config.yaml
rope_fraction: 0.5
init_std_up: 0.0441
optimizer: "adamw"
beta1: 0.9
Each number is 500 + 50 x the weight over its row's rms, rounded and kept within 0 to 999. Layers, rows and columns count from 0. Numbers have three digits each. The size before them is the row's rms in percent of the matrix's.

# layer 14 MLP down (transposed), 1024x384, rms 0.0527, rows 986-1010, columns 192-383
104:515451547465472407400487454537533475519467522458407554399496470550524435461452565524488496454506557541466464480509441474526503498522439537539417480467501495504441499483483620457533557404463577481529523402552453435364566452503602402547533542472541404431482579454485475514518611472475506508455470492480413471474456546383547509485504547410589520466542481624473507562478542489544508506559464504401532515458546466491485472441553491480437581512468420518567523504522507452513510518517446490514510439497555507580534611480474498474466377445516381511480532559418522497449496521573475614
100:495609533400516408531489562530533486451602452457496503509445497483488503417458593420524584464549537530533618547426558498659533466512419502454531467417427497455580450543492461507510518438457430508538499508460536503528540488519556440478456450501435458466485572523544584475547547459560563508468562544527507454480574473495436485518442595538526592529571573398433584440450370454575450544506511566522542559483535606521594581586502528434529562491462486588456593565562488588482545461507568426538504540492525486548510446507506424498490514486519534534572357458420494482507527472505559516
095:532529464484520556470442498528479524496442429472483547522454523509553510519516524408533502514494558480425523481482466456495551544491519475498508569477553486516489498468466494506614506452502521451488460508468467562584515475458532434477497499452477441506481562497430549413516412488411484398476558610423506599521540561477449619394517454527446535469561563478471520488485516457462411526568467549567482485527520474474496523561479502486590408529540436460612449574461609493469623495457457355436522561506487568559486451525533544429564518442514411550564508431534497478552446564514503476
094:477510549432399474522552469422505533460433543401583476461467467560560428513517556671417509482488479557435533506486427495507529526507428544436473500530500501563496437372478505534408505501506519550494492510467561564566484489517511445539535385403543469524527400482501416478517486474517555469421571505497562541491509474510507463485514526487477521482554488429430539576497497470555478527476554566420517459541476482416489519455499511520372578486515422484518485473608586463502461555523539452462564446551573543474390472537433530431496527471451521552517463509468605496447522426635467376
089:469564536470417533537492553496601526541473484414507539456493503390410559534603552483514432552524523494475489566441471493429534516473393496493551521500510505487455602467498552597374524419591353410487552557575464456438542473471451531468462506422387554450524487496491489519398472506510558551431432594459488500466540529432519505406533503470545489452531458496496584505568499420437525506503567534528493532573492404496493534515496569522544475547452553583493476512465511529548537444543512551467508480441532492481446494564591473631546485462441502533421577494476521563536560517706507554
089:606577568479442543561470511445461551498570470511505531572474512600408550504428468576512588512464572464489518591488469463524461488465486579427511522490573467460500520468556542498463555442475468434342527465475457502597531477502555538464480543510513497538459537545569555509407462490424551517490507505492508492559556451494575522360492468586484465493579438482578454479523440516431517520490515438540513435478507581417428488501431417448521496478425584600524461554496505505560451442504509537511455480549464543421481428459451497507485393506477479490430546523415425446536517455547428482
100:474598444454500399475547462458485561528415482514463525439515464475436540517577533521516436372485561453602519603497578516484454525499604510502469540539514511495449444515595475433562545444540489523523502485507506587434433470363571476420433494516546523489447589421496436512484434522526499465532523479545558540486459479466365481422546501502559487545463492469493576510485410423530488549481570461501529489477413546532526522557568424485515438441464425423473522580522511504436485605444492480454546506603426501495597414484557475415416531536502507501494520500409500550482438486438483458
106:449483459586495513452552537515578475524552498620450498428541496463568402462506474515401604513524498561517554570459559542466496539507442524602464389527566452482546506501529449484457446567593454409479515504446470510495493484557488522539512554452515566463502546543546511448490546587540539554427507524496540509491493429449604601413434454457519393466558529398454510467492494405456563517584655469420520473473570403510534468473608495524519541547552592480519488499502529472475451595450458469442497457497567529491515537460558587535405360496535490434520517492426533509445518488427563500
108:544477487487414531551464436458519441529463457482548521497506489478516568540577500482544521499539605443503476534524530570513515543491557462529492539482468584484458555540550465490550506510506507455471384403441363482530435467373522443523465413516531480495504564430498438559525529459439555553497500473509482435452478524501493447581445625514507514510478480460491446457504530517506473489459571471509490456487511450451503415533473497500524537552542392549487517443498353464564646460483405539498496437481583485490517578539495516491533541537476500544534471449473513535477498439510476587
094:409535530551585473512485521591490456604556467489470495529498502558507428555528583445476494559479519491432440518509540527492509466528550550574420436603494524445509499481462477507502445467502516446473549548514546395485525491460471566486537584542479540610501593592462513492522531548557516482450328539572451474533520617439564491482486467460597441440471519476414398446560561458576479437522545535454561575490564474534465515396524450469529554474519502449532453462487587509538497574396549464575377503452416490493414445458507405511543508467550506550426480535519462473487464535265503506
102:476535522500512498478453555483524564586450483451506476542483496387572469482463514516458536460445586435483525405523534512469571511418509499494499464493594581433513457501463472500426481542496545501514512498502432443453403485515461541524590381499455493505601460480549499448584539542472450573466528573509416551537537484472483525527500511572483547576492632485495464507511449494462459587535494506505471499522477532559517474473519456582512520554524383507553427499479499539513424428406411455470451489506611516480538512516454527461454495525530488518513543423529537514469539550710600524
104:440443445505585507488494519543536504577490474542525598558530475440480514534581474503443487468482537541452496406537455447415562556430560507456493479518465523382473402514424539568508516531510508576554443565534449461460410491524484558453567500463578579486396480509505502476502552547517498461602423429480458555553548472440517445492495451477483529540488561511472548445513397584451475527504451582485530527573466553563526558526501384584592518620465627538598483526498484393555471486523526498518436514516573499449522513542453537517452517481466572469480478499586488480445547598405418442
103:463502439450404413476521463497510465541572412560553475477387476463503615498447503534624486434500499527583464423438587546496515605468471470413444547515550549519595523483490504528385531419454552460410551521550474502563484502581605389489532521535473576497544466534526471586455528499469360595516539474594517421513534455460495489451525503476544490623488473509475472584506549560522507505484510478562449520552498500556494446514529578529443460487399421472474553571468495433453521498425510467492475566549480451548494439480437459541449423484435503465499478482464436448541477472536423510
092:577480447492502466512394552480478523399476535501497539558562394493589462544484489555506460507521456492432508536523566462439462454401480562476495514531515515456549531492522511657522511416386497473537513522497482489516503474424467532478507549485581445488552424545459512457521480563521524573596436541452423450452489517415503470414501437581442543500494479594471529352507487428483501556520375487562501505552462495520436508546517580517556502484499448383504477483545514546380586467480433544558530523481552512477535459529561510424610579537464481508459462484515461479478469541604509452
100:548451381475467546472607514481477524514523570450466508543417538508469560534511457517580493523496527492480583548452462487538535531463426538494525526566605535577473543465420560563497501476459515456543517480522583505472531576536513455556558557516502527567467449538533489462454474474496552472450501520435508469597528512579505577538547394480532505442434537450552516555499480523600503481398544519401581503428495471517431555542489504348502526502516500464489541494428516452525587415543519532505528544443449525425450425447432535567475481511576492512459475460549534489510500521375561484
110:534520458500489433510557563590455491491534532528466529478484478497525465524366553577573525517534542557494423486532415522459465538518538453514607523472502540460629494498446529491528510479457501536425489584504554477475514425475409490448491513417526559494454509511527486544560573587480460534473485475472512540412439587527506502590563520462459387484415444437493479431470513523423441492502449445533329483489598528450558494473591499607534558577526527561555491542542562555471361455522496427508523493439461500496581569518511593534529524576471533407584502442476397550450467569572486477
103:422478495420463434534588515503575459498530494523483470480566423552492500567423524533465470464501491474498534412488508440519435531537545484521451587493582542567526562500530480486439586489530510488438475484605457560442448477448490489461526506447572382487591351463456472502519477499532450469478555513448486453442599558574574529481510427477517462421555576401435510594488562440489512529540492572562515531460519512511532491493524412522562566479465415502492458543440577455446481461431471498440479498557559416542465525506525513529595611515495572548430488528500495464514594479522528476
105:593507431598408429555433593504557549447507511496502494518478559513628478471526430553484573426588485472515406554558510395489509494496539443520503503503522471470511545477579474488372398619524576657573463440460415480514467469492579490499488500461507512506594496538521562388539424502485574485506457478397539478562504487514452495543546449522516552536483557467461603453598574517541424559539517539610460490480502533430400500473581465640503561536515537463469549560417509534549472427479545549475560453528572476490613547530437506470646510512504492525574524526507390500512487512628572526
095:434550536524610450460425526564563570513551473452528535410464592514463578492427452613372484470511597520533532505452501553472472414499540532432667455531393517482482559550533561374488490459417451518492413476506450486488406544588418537514497542446527492516514469532507485539572532516573514553494435554477562486534600522501501547454501470445417500439515472500549500599563566503478469458437526494552532494521556498465494510434526485477509538589475500568490389598463537460583474390619576456523490451484533480500491550486450527537501547420509536631465469565432526476471443560437456462
092:568553490432436494547481540444548502552535521558514440454478493498518481502435558530496534507541556447479478523491592469572500466560464541478437539528513434431528630493490545543507519579456421542477481396528494506476503489407487438549600585598476499416564488571545520571467507672506539500621516523446493456591497485568540415435503505629476502512581520530521446422527458501571510516525482513490407453510507457537449454399512501506486442484514466530459450483417533465538462512634463496539447486453613501505474480419506484462543606462545534469548514443515488552480547451450497432
098:494515499569510431552507452545515518558525478599541539492540513614546473489513580563434441509562515447462569408431523506460485464561514547492512502453445538435434503525476518530572464495437445504506386527485416589490469542476467534575494481497491530512573521455443607472599532470585475550428482523554575587507544570508459419481614528552486543587494538495359544516491497445498473432500549510454533605552543485441506471541530461529490546422487409472485468433524549500524492499501515462543507498517546515447482431531505470520516485561545521509489541546429442565394490532417472590
108:565553560458498489503409487500445437557442440466503502420514405457484497539507579476517491543527508469463535450483476513517461529494524437583418487442474529438462584484529515559531595487520552548522571483529458364551512516498496615469569393530531515581474577605535548463444522422534469430365427450506567489467471555546549450620471522519522546532462478576480543416470423506510449533449490501516510466428468583505579470588470572480427513515484507487476543502507514549429478528388525440463415516547454534532547580463523514512525495384513529476474547512469407563499390597566545422
089:480566516515458468601479428529544494512505511512477518537474529376512501558498474499520602405449439345409498587503553485468523422436510616525521486457513540503471466510515489533470525565401526492543406618523522516526453550449512509568491450482480483529452522488502489556491509545502431549428526534637456432523512473491522574557487470587625555466429473539580485496542416538495583499517637450484449536502444530458540500543508404484593491499514518509454534519568488524501535495456494401448515501490407490465416464523520431481460536566505517499490513556446509498541533587559490544
100:566455465479562428493458508506570443528390583540543495608498571599470565481409509523496557508457516508547546528548404559521435428434525514532563477481498533518522563496496518465522477497505464511525380587452588479434498463561466533553519538459558513430463595485503537514491483465486530525518454585593530491547509527570479502539430543435426609501530398400507386560518476563509535436464491556552498577487413534511536490501497486451469502372516494519409505576521532481477552409505573484551451462569537472497523547465455477501554432507559467550488546438508597500506495498630552490
100:497465523496536424561515434489415448559454547449469412513496426447556442557520455445500472441441483434511511496425507509506568553476495478497562555537576481605547551524466520499584490528570484462520533470516448499523420503545518435545446578482465518545449423519467499466473472536468455519499618496493490464421555474512491545507552508461503598454509430537434562501478529447548523617508591541493402409418484558470525538547491562409486394607495564489508535540544532455451505507442443526492524567463487419481520463487490455447442503467503459553530497477490452525463551410430486457
# layer 14 MLP gate, 1024x384, rms 0.0579, rows 987-1010, columns 192-383
105:527498531479534439535551501543508469498539535409433462575505361416489587480490481538473504449574514478454473445565495526506399523491556522460534534477494574481472505520486417466455585537506412555491524510468423619509501457556609450597533517479448563431492559529467504508362523535508502569460454570482452434450516524560533512405553483526552536459473552613547661495498526573547559474406490562491549509505363519487478459482580419510527605475503512473408544548493527536541565470496490456557535429436442510517537489538447466472466513518496453414517425459534556522517572619532563391
098:470514461438562491422514415597514502428569430345465384511521468507495514417521478442536472543499485606414597431513464478578537496538452488530455394561467467491471450520424542487576489496455560471486459556556413510472447474580493625419454514532415488428472505554524517439609476496485524412385547535476513567531504486534459526542443473439451570448527542547534561497484478511487456512470510560410541558453420515567520451479535503473481493427405495415547529482538527549460504472471445429559532464556525628567531456500395590535496554499519557451472487596502488585493495531532537562
094:505525537496497596456461395516520452434518535605464517532429518541571529483589460446470517529616522577541450549554429509524483577571543519513532398473585591555494499522504583461478501556441560495477542519524417435504544576549464496503559478533443523477462505450547531566423479592474462522435527447512487462533449438449566485527598417616460523486470617439492485508447421507537480449446529413422523410481530467511476541537495511438514485489421516487513539576495598590513508469467475435430583433536554464563434472441497541370472492436537586508546490597540480491494491489516481435
092:562437436543489549576469547504582485522486481528542529500418465442460457576513500530417473477528476433520549551495518532457559472536439529595529497565476506528562476436495506413459581511495445527470497539515562507513562467465432549533510529410518478439506400458464528561388498411514612504497572596482513504538528466419534456506440479465484551529430573464472583532538490523479449535568524471535534543564470423446449534462499572478652495480598566535472413472454508564414521493435509421457411512446532539417538457523477498529492529492445452444530543506477446485463462510508514478
089:507444476477429554465522521533518436383489476525540542460498507502514451450536463533535437667470486476496489457511492534493449580525530501462449475515510448535485488475639524540471519502389561457502485523413507536446464521403491500515467484391388581536551443458412496519429541511483565448461465478515512514615495418488504425456478556580524558478448517443558552480511556537478451524470399486519537483488389540478552444395496552446536440555539550569504543453558554467466469369555498575446419492477451500472520487519513545466555539504407530527456502569564495432423491493518559533
098:485626528526496442589555574409440466547508519487456435509464521456581507511471486529574532452567488502414508587511465422440464485541509516430477493508432557453583430465486464524541495476592485527485555515473479546533447506415445500403436514569522488455512419495519545546450487491537469532524491488514534564549389539582478379594555437510476514546402556483481503501579538513578554569442531431554479514491486404449517546516557472468501486516535397453480575606559581509514558524531468446483487531602467408496582483498471484474403569481569551335537585519523585522423488514555556456
102:520476450509515484498478500487514431398533468452435528480558520540511463489499564497492470571587566563576525559569517489383462578402573451481479556509485587397525568482467440454625512420499490528544531465523572507583415471433490500536567438585568471449517482514505434515418589555490555545518471446456587548436570493425534503593671427480467530525458520548608450502496512494493510492451518464485397523543508510546477528505577486437521511451530553438523552536523447617536522554441459458523568468491483432489529568513543493406521589534520428552467519508542519585501441532560520472
099:410523483524439507443588517442563558507471434435497635495469472516506501505468448543610446516490545504495425504440450484502362487470488443476484517561542543385559452481523481513470613486412486511574535528571479556437448496507492446498477527474528517583574461456433503479474531485569420436499527412453439463540562543537451533451472513475470518495529461442567575503504442534505585444392516572487429515466478438504467484573500539463425592509499447606552510429594532469485504462513397501570476507441492489555498554480458477535453546413506461531535511423471504611461488480606472577
098:556520490496488461531511567498567461470524489498445486462554536467493428412445527556421572460510438439444498507540500467418352503499506478524525489452505445510477561527469554435535535414494446564542556451417511520507472523444494577498483451480574532512584510507531445520485515572389471468491458436421541510577496552487437501538378529511400470608474519522525511536502529578479452494536537553474500552510429502497534548516549440514564491423476453536481523485510493441455493564430458513465601492502526512530569510539433482437491525342495398457548581411438449572574546439564543450
101:486460448573497482485557458576458488483430479615437479499440496426441559547575546474564528466575513533538576456477550591557501547483497528487493451511395618452577551502537530428444460520595415503562426498515446444422521479457547575405475407521562513488546539406490452552493523508536605582525534515475570471475488552482479541554591484434504483472486497560471668499496418484530525479496536510428553532530460481458538480513470574522521497406580426474455570460501444505421556541569605488485512423518540582623475558460543525528557467561497424522536511508468486467471495467520464589
104:507552451471500399445535489493472505473574502524476488518368571522612415475512545508538480615599493562512444420498460442448495497491497525506493518513443615421528449502455468346467463487545455570461546580539535515474448509547513500605448449593392586569524502508548441556524476495537453454542443557560483505557493518528526514542535433526465441575532547579490488439552422480447527605446461455483464498536551528564564513534625489491498467524467505532488549491489488456551512526520538536518473490449469439564497537404404430525591477469421472484533547536575424538525459504527533580
099:500543465528669422590521452540608516464478404588509534512530421476461552541507484558466472553559514568540494491454592469526478498492501538430499455506498577522460558541416545458384438499542420523505482485444582563468545481539565505452455472455515455524598544398533463464550512484534438531464482512499519513555493479461527403529519503509505536548441552418521471507518498493450454531463540537528478458490449454512442438579573497631603532484649543479503485477505527487525523548444500548499502422513562525447415495447527517392498440416493441526517522430495491464499568443546501587
095:505462580502458487548535442553472551469521514444465551498438514466656515452575479576487527497535506616558486518435412509521503499503495406503539568530455452458540532463432535506516447636432466504490452458513485459416570523529527589504447463536473424465503411610547347483503537504448443562458505564456484542437597537646536501524541546453541455460510526515509518538507474446512488488470493482460435500503505473514562535480423435549443466513463535465476497466488474530518523474537477572563540387452573528632470582472506559486503416504364463527544479409505509589516460511504443572
102:548511488462479443452623569578479516421440487454470489504531534454501433463522627508521555438504481381452525422493502390511490459430539459515505543554426515408467558540408526436460420539485454511556585482487514593442443489614478427516528551453412537461593575526562540497523504548510472522503559513530479436514497543548513612535564498359551507542443530519512544475424440518474541543550531551515360540551426466517567441520670538519543455565521493407431546498470537521439542503483438522528467435520561505686538598401526498481473485571491415495503567483555554507497503509519452528
103:548519464490475472450519597556484545524592563580487527528487541512530555486457505520543519467500543527450477515519478497416526502540450478538616525430586617498582472488485476519558419484468514547362461510510520548440477509488486419493550485498493487518459479534459503552550485587470466572408514509409440495428431622528546462533536476476500457519443486420468436488466503511517434462491553503522379471493560509446578511438558431539461477628476489476565445489489570576477454384491434482532559427547469505534526524575461460516515518513512544398535562561550386459521494567568527493
103:450395490535474413460562447592456450569444535453440466578493426400491569526553521467558403450557588623526488470536491481482467519483593500540493609450497466454456510471428529419485520449466580495485586538431451548530392505494494431573396451555446487421527472419593420470471517581525492550560579481499539584470575473457424477536520443470487521613527547536522471487501475519472443524423493480501431538494485478479525528487461400516633468503540513531395494492575437439501420487491536459538425471407575414517427426548490537437568531549404501463532545485505487459494515503513495553
102:562525490485458407592496548547485472412486534501559525395507497407503473539509475519442439455535429493631454569499577493570447464406503459401607499579473553473469537547559595451480481563479459513506506527444528470487456531586501488456454523464463535396431534468549432457468541473528514532449511512601464523483525531415470544510400554453481500564426476495412543515536499650457502515519566546524582547498481494551428484561631516504430547540462582503521518558480518438467503574396530473451507481516561455490526495478599506523491520402448492458501541499412476457528576570540563572
098:437518427537537482427539545422545472485440475580525532485492421506490399508489476452425559517567590435482516493439506484476480532536480508539529524512464458528498558531570462430537495512525413489462460415472456482417541487529535474397570598503618524488515501483420478549476541526407423661432426527523517475604565449593442585477471516505433521581512528477433557472491452431524442521512469431490484508455538570487437506471466555488469558540605557505544502445533490494519594445517426376505437421507472544597570521507540416433578520423466416579620483443434498562625512476511388473
095:569406492443584484499443551533473560555546478636406455480383526458602479474542467626518497522551426396469469584510491506561496454474550457534565465629432497437554454477431587387523509508465352437514526435568586511448464438473464510524540510586470520459456515521525541441484550456548424547588478490551491481413511468533477518495507508417517434497446567471462559494505468617547542458452511491436419516561626544501401466575543558474480458504461483471395490534463589556491510476451451505468408522499586518503495514411530468544452425475447513511532500437486517533576488447509531527
102:479463457455503512532524471549468449472512472519450529530503491431531413473564487469495436440487428462491519546572507417483487482530580534460475529504520527468611494532467493465512499529510502521548629547455439579559460395582497502439460599544501513451520551490483469452524557513484476464650503541486435482528572565453458504470513527424442484464445591562483523467562504508483472422507514543515471436426522600534478454464570521437501464531544472430460596445401539521491501446524462569490487426462485477486542578455561524446575551479500479556573503388391516537461530500514376487
101:422485472420435441511537530617532526555512482511509492555550395463537513544499526483544464541491481547501571454413465474489387481494441521543458488511413598509514515502449448439465545473506547546527487508561590571464517528410500510440600564493489599481436554465613494465473548520513567490394434455479519472496508549468527601439532599486476468352468496465577548402433519529428483401475469465534442433442403483545477434455466504481505461582525465533474622495423524520459452593534514430430441527504456464541553571546513465495607477521454498557517528547423473588610541515577505439
096:449515541587599472499464456486471487481532478480537493443462453564581452475488517525486533535566548568621470474542553554526511579447503469366457406535496578481533575576430508601482400466470477546442576406455483553353519424568596407469607579592460623464532491388593507506504512474494523486551452487480418578442466523521483459518534516420481480452552548472470501458457464457533520505399392543547476462485518496532438531538468539499424519475534473462483494469603563480556446477513516442522526598505625466580521532478457521457507518577432465479465513516484494561532472524490521495
101:480513485430578440551496447345475524521511548467480565552408506441510460462501589515549440529432460393510486563463488593494479522445504503554552502450494485450468523561539534524546598473408487475538567527405574553491512443521553462445465459507592510493497571552528468474434466434466431489550379485516562481492513610520473453549496540371450534470438437556495580433536474481537507435528515518447528516487442463522491446563521405558534574426456433523460443478514500585538543497403503479440508409443445474558495533557517432405486474486514417457526454421549572474526536551523520406
102:522451387538496471484496463535541540460458537472468484512429404466496564484553505443472507524628582504544491480413501485517512476505511519503558485444597494471537510573512419564482580462430412491475500595513460485575489491460477538537595522524461566452408507497510481507462566566410504633537551536560512489601463541534442531506498525581401409578445527452493520543505468570500462412549457419457537443502505571497576459539482472458432425478488530500563460530514518439501360510480386465412461469526560454449458464555572535490494431469476411473513536532537523457480478592512485523
# layer 14 MLP up, 1024x384, rms 0.06, rows 987-1010, columns 192-383
100:426502575459569451467457463562503496549498533536541467454418451447642538481556515489508498440430420559540571436527633468493483433399568472550480458430497517551445517475431485431523504473513481364490533407423460507545515500587427517499505447552474528449483508457544482559581505551496515500572541532523375555421568503420439514572434551514483554549631531528538536455602503441484386566527483452575477519608494468528477523531437478523495552533539510522489509475527492550449498520490429502509367550420518494506532453454546480453408479448420565451499425461541473409470513516513461569
093:458416557503446522563535403475514408511478429563470546556507465585410561443572581569440537526418441509491474420443507500520464524524501485460522497606601416436464538606500537436556509445536498543481499484543546480430518491473547557501486539497439544485456528496559474459414500513599440499486488587512413531516408539566398493430479549550557522569505495524545481564459473508418619367565503427444520530453446595514502527462437378488453491418500510517448463453468556539512465517463461482548488528451563560431464523506481475432550490463464536524488447471424458548494510471481517506
094:486447498553542521606541454501508524436561567480471460497520470510564505434473498451492496530493426476461578489594566577587524511413545583552491486502514544437434469493384522497491466610371422424569467513528568504578474446502485472466534456585571514554619498364545502499519529489564485511523493446449458491552392528504425557498513594575460434482464549469568506443546465451424542471498504501620661456483422609511443479470486440522532458470452457561403526473474455515484498537492517466454472546578473515528489448516521524412525482515407471428471519440537491485472472434507465552
088:479532479456454484542465543493423493485504560477522439602468472568643417403612522545532550531403464512387469517533478591525538452470611557415499508409532507496475528471492454542565435527451511490582611412458433488496524497594469450436473547471499459599516464468573451512595473428490407487449435470462516424460489588459520433439541507531417538472504530541476462524543507435405481448489510491592526516469567531578455487498527434471432550441600513472557501451508541397526531503511445536542529556529479448467573488459495512477520490474513536438483489498549426527487567446433512493
089:491461514490521529518478537403454432534487477533473525528469465448488479504459525428490434627496497447606430495487384563452532511525458464647467501437595491495413548495506569587530507528539509513525488498530494490462497510536519483515486493502474519596473519479537476439524501449551447528506578440524472434572480569516478467589424470558537521475564503471515489492420504488529527514558440466469530476581534445476442519588609500450498510449533517428570473425521572484436511512525577574442539517519491542485478495537554511515552489458517493445546619536542523531513429435476483461
100:605458578537428533447524462492465477436506465523435481543435476497477531581524460497495541475461491543555550433489455429552454543558543509515506464472504457477355548425527521594395526586459523600533402514545519433403504461608499502575559448492425591509425522530496487566546469483520501497493488465574451493438509518506437572442608506552518554427509446429513431484525425508538420445574508504450481462475433549503502504528536444534530515458446545527415479467478544557568509541488580560498489487441418496574537492545473459427452532564422506510377476544439484530422472469516463468
109:437519433503552560477487521413455456470581507483482495489598561431475513475480500573452538466588539583525530562481626512452545565443480503499476524570561476471469506457459441453548482428506409537491539451583569418574379429389497545477529473553588472399493549612458466434481546569491499524565483556456458591530524514404579537617487440507580502467470484435522407492539518381469596598526624513483467575511532465511527569425431508485525499506469533480550521461527510501459479440558456581530580526429512507521544515563535446554530502541575459517466472536533478477450466559528551488
118:550463478467607501622464489559555413419448552499459467532455461558478460560603558476388515417493479530473509474529553462464498524500503471509626562455441532515560577434447476466569400532531564463391493494393503560396575474471528516471475457517517506446494590423528445473477500511496521550458492516515561494464484528519534426510549496486537468547457501541410491402509527499488414450540517467542495448490445486568565484518522489558503493467520533505443528551421482541532536609464535470419557404490583520452457474515576572458589516552438457473499508556478498410506548534492479455
089:456621466473496479521514483481605450538525489418496421427472522497491466461507452560440570444471443556509462592482470553443477543442480505548464482470530465459522554569484489578511495395519478560521500475398499510479545585452501560583538455443494559507505543557587509457543487586494499487475466401433525466536509508431467534545346553431457433495515457513570480605535503547424505476484558505470496561502536459521526545526517468528527433413495458517418427396509567491504475492510537552573513582505485560522572602527480505459508493443578404476501538390472467517535588497487610463
101:528476479552498552488548459437465501534512378485465495563494469550475506476505489488477486531512508459495633524530409452548501461511483515427518514497546469485457511489541522477495505619425524469448482476571503496492490403440512565492507517499465509443569589586468581513465452513492495458592498478487485623594556448477554586483493542607486454536532430512521513579556517553512565499533537528540549434532480441494468470566534473508436543415470529459524528517523473486586505495461415496482478493460484556512480580461495497437513471488547531463437575571571516517517499566514424490
102:457440491459410567471466465483409552537533377466459391430515559506441549521503593456532515459489495487488545496589463543481544448491558549504457473457426532479469528560565517533461557544462482507499543444538523481508472388552545512471439522464428539482584514458513460516482525497594482433429531447483590473446457548506480450446580499496546546430462457557506531462485553555531582420515504480548525532436518455539544451597469555529512435461492511516417540491479439536482502495482554547499511398482537571535401458427433384427497536573563497491574539516415451463534499523512454422
105:528360514567440509456502626503444482448513514537378520521548479529494556454463493523582471441464399473531448538589544459553473540570544477511500593530506425443514488529572474542503645492481535462547585513431415389442373454492481561526562517549444555433438462473535480571474516552525459458527543521471457511453490549507516544478558502504463506477469510637516548530570431451490554510455498524480528463555527478479515526437477481521451548521466525476511538547537521561497486510495483486452596455459454496469562471483567446519610449440482537476488408582497539523491443477490494411
092:510464613530492404537516527448515484477476460523569431512535440546476390465427563460536487412566507524490499503464477545497512528570542386438566493415465501436485397525478480448487449532535552484575546468490456463415490503535488474588463539404447480607541497416517472486502483441542530479413461488535494485534522606469543478591498498453526515396457449419572428565469403589489554543440465528455512468444546452497564577496527401522565502506481475464598479505445422509500473481554478516446414496527478419533472545501457470523584535558443447528594458473502548451463491485480440490
101:578541513494429490451569430484474536439469518516539520465569521498513459514481503642544556494554497479495564375557451456519447447471583451538514584532408524430510497432465515537458481550431541566574458476512600480506456446487420511463480480495465451440516486599536483529514483508505517465439621547460502468504549560543529524612477513477558514516532550444526572540550562466528518437590518562521515432498456506557489465570500592460366484488388550440576507518505607390498530591559459587472422620529449521609533528509579526483548534524395518487468472576512466518467492379482430491
097:473475496491466551492509462461508442478474403416554553490470480478435569455594467512559488566499479526481594551443506460490519516545469504504394516552501520518374524492544521437429491461506506515573562430526471416555490539473560528501445526566466436496502544548477418427421448525585496490496451549525562546561523438460488513534510513502570535595554497551591452546477423480508454519474489508482547499455459481561499458510451537452465452428455452469453571542467497480514564540527452546449483478527486479501519446488530498431508515418548473634526520512486558482578527417348512536
104:462444543469463405549462561492533627496540538517503482491494449544550513529486533481518600422481419528444523504432459485399359554526496460505556567467549479518534545521462452549541461466648585526479511511530387570523468462424504373449472554527525462553588519535484451493550515506511541587504577521546498397438620524592569478458539530356511427423518495394415476468434489443502508473506453478477492572481498497541546516488462440462470501458501495476472426451465520542439484488478546403493456532520562441527453514556566480451476554521447498486418518407466537461510555553503522495
104:494457469503481499559559569530558602508482491497507530468475573457510513489474554448553583544486491503550428591580475416499522412475488549532522512641495485510386513513530555585519432555454524584480550444403569482462535596361572504543477461499397459512540521576478511499364534469513471466561571568454513503524466479532498492470487453465546523480553526538484512459586518513509434490571522528462461468448407499456493427514519602532582439456583455439478553526432465514585460465417519498553486471577475508414508429529452527482501402394549509580551433570518462580579439435534539531
093:448468447416457395459562530505572473537461407558549565533496425574557477380525468569425480508467448461432446440544488445499534559425523466515427469530454409489472454481572482560532535437550525482589569423456514562523464485483543549461517468556592458514456465444476512448573540543526491493496448482530573447551577479581558515501484495462487542460539457524557414506516495420464506486468435496508465593511513461579526506518521594416450507519555501431441563454481479458477492498543431447604628431583561491414566465506428489507538563533541493461465443521451480561553417510465391397
092:460433526473468469536490474513490518473516565439447421495573509530532460442497496452503485538606525570394546435546453423559421607431465497535588579554507556582508507452504465430545576394479615540555546539527509430587475457538446567554493481473495533585507495546419479552524602548494509456538438550500470516548516464484522483511496582438412520528441533552572532388498543482460501462472485480515478474458466549523474477515510504551429565550529504542416470605637475431513540448386478434450510452464560533577590564508395491539474498577450502522405453564510460456537587491494561516
099:456474531525487566562492541477523536472466522468435525457542446486497399488436564532526572458494398463447511432519617524505509414473457527515485579419565592557492454499525568499480539539430568516550538477496521574605506483475443491503498497429451525520485500526454524550492523420490534446557433551564496474577453440531459452461541526480579582553495440540541588458480523466490485519512585452483509433520460560444537573522385506456517399515514475483474544458497539527420497429555517451424499573580559506527473514587588472489503424569545510485528415408518533621491561511515503467
109:568508495495523545368501495523584447516496492506496627513442491468499526460482570554481518483530482486605430567551499432441507555457572447489478582579521434520459549441499456482498500520486518505517493455420411506541441415455485609412472511446578468533498548448431475461445450424539420407539561520427517545585528502527438531505505521480487492482654453485405531525540547474521500416514551515497490495583562484424497444543627512597512530448511464544489443548531510521424562548448514507564526500505512580629548491521576489546467409483504461513553487492421489552504459566500487481
090:532505495497559554527542457496551561466472520492491484505456518520550457527486563459462498503517464605541477535548475573483542474527542463460494489476572521545454470507456440533478360462540534588503466420539464420472532434561485460474509548544494552475531459486563424397518533530523574555471583475456543554492482469469557492476525529483421443414545511533457431437454546489541428579470566505549451422507589498535502578542447494585523470424478516360551507431465458519508480423459460520524387563545523595509490503606362593481540505561406490507492547519525420452491497486521371538
100:525488503501510499519494507445438426405544447455420449528472479483538462474503472523461548493598448550589488540496617439442529508411532560481500564551485477451403469384499455512463580446488540546514551539454574488579425452473495530455555521499583498500399434524495558503513474376420540465387538435473496445510478544441475490567474570627552474506551490476501509499496539538462507539588568513549457514606568531462565529459491546519469543482497602542524519522474469458513541520583535517583542477501497514472538499556616468415545462428479516481561444425510504561558456447497514571
099:465495519467442604471523512595604492496548493549515436468535358577492447443487446505485525543554449522505530496461548506524492574585372496470453503461501456510532430535522418515609580501528505467456514469503493521498491496488520504450593489473514520488504549593484599394499475523537585531451459533522484514567452510556415460471496489615413493394439475486554507451442450448520491445448383506590553410532387528524589500483475435480451576589526435449514406454475504480492520483411443432530550502487537533419437434498431571469452521472443398504606466521465568500468519473484496518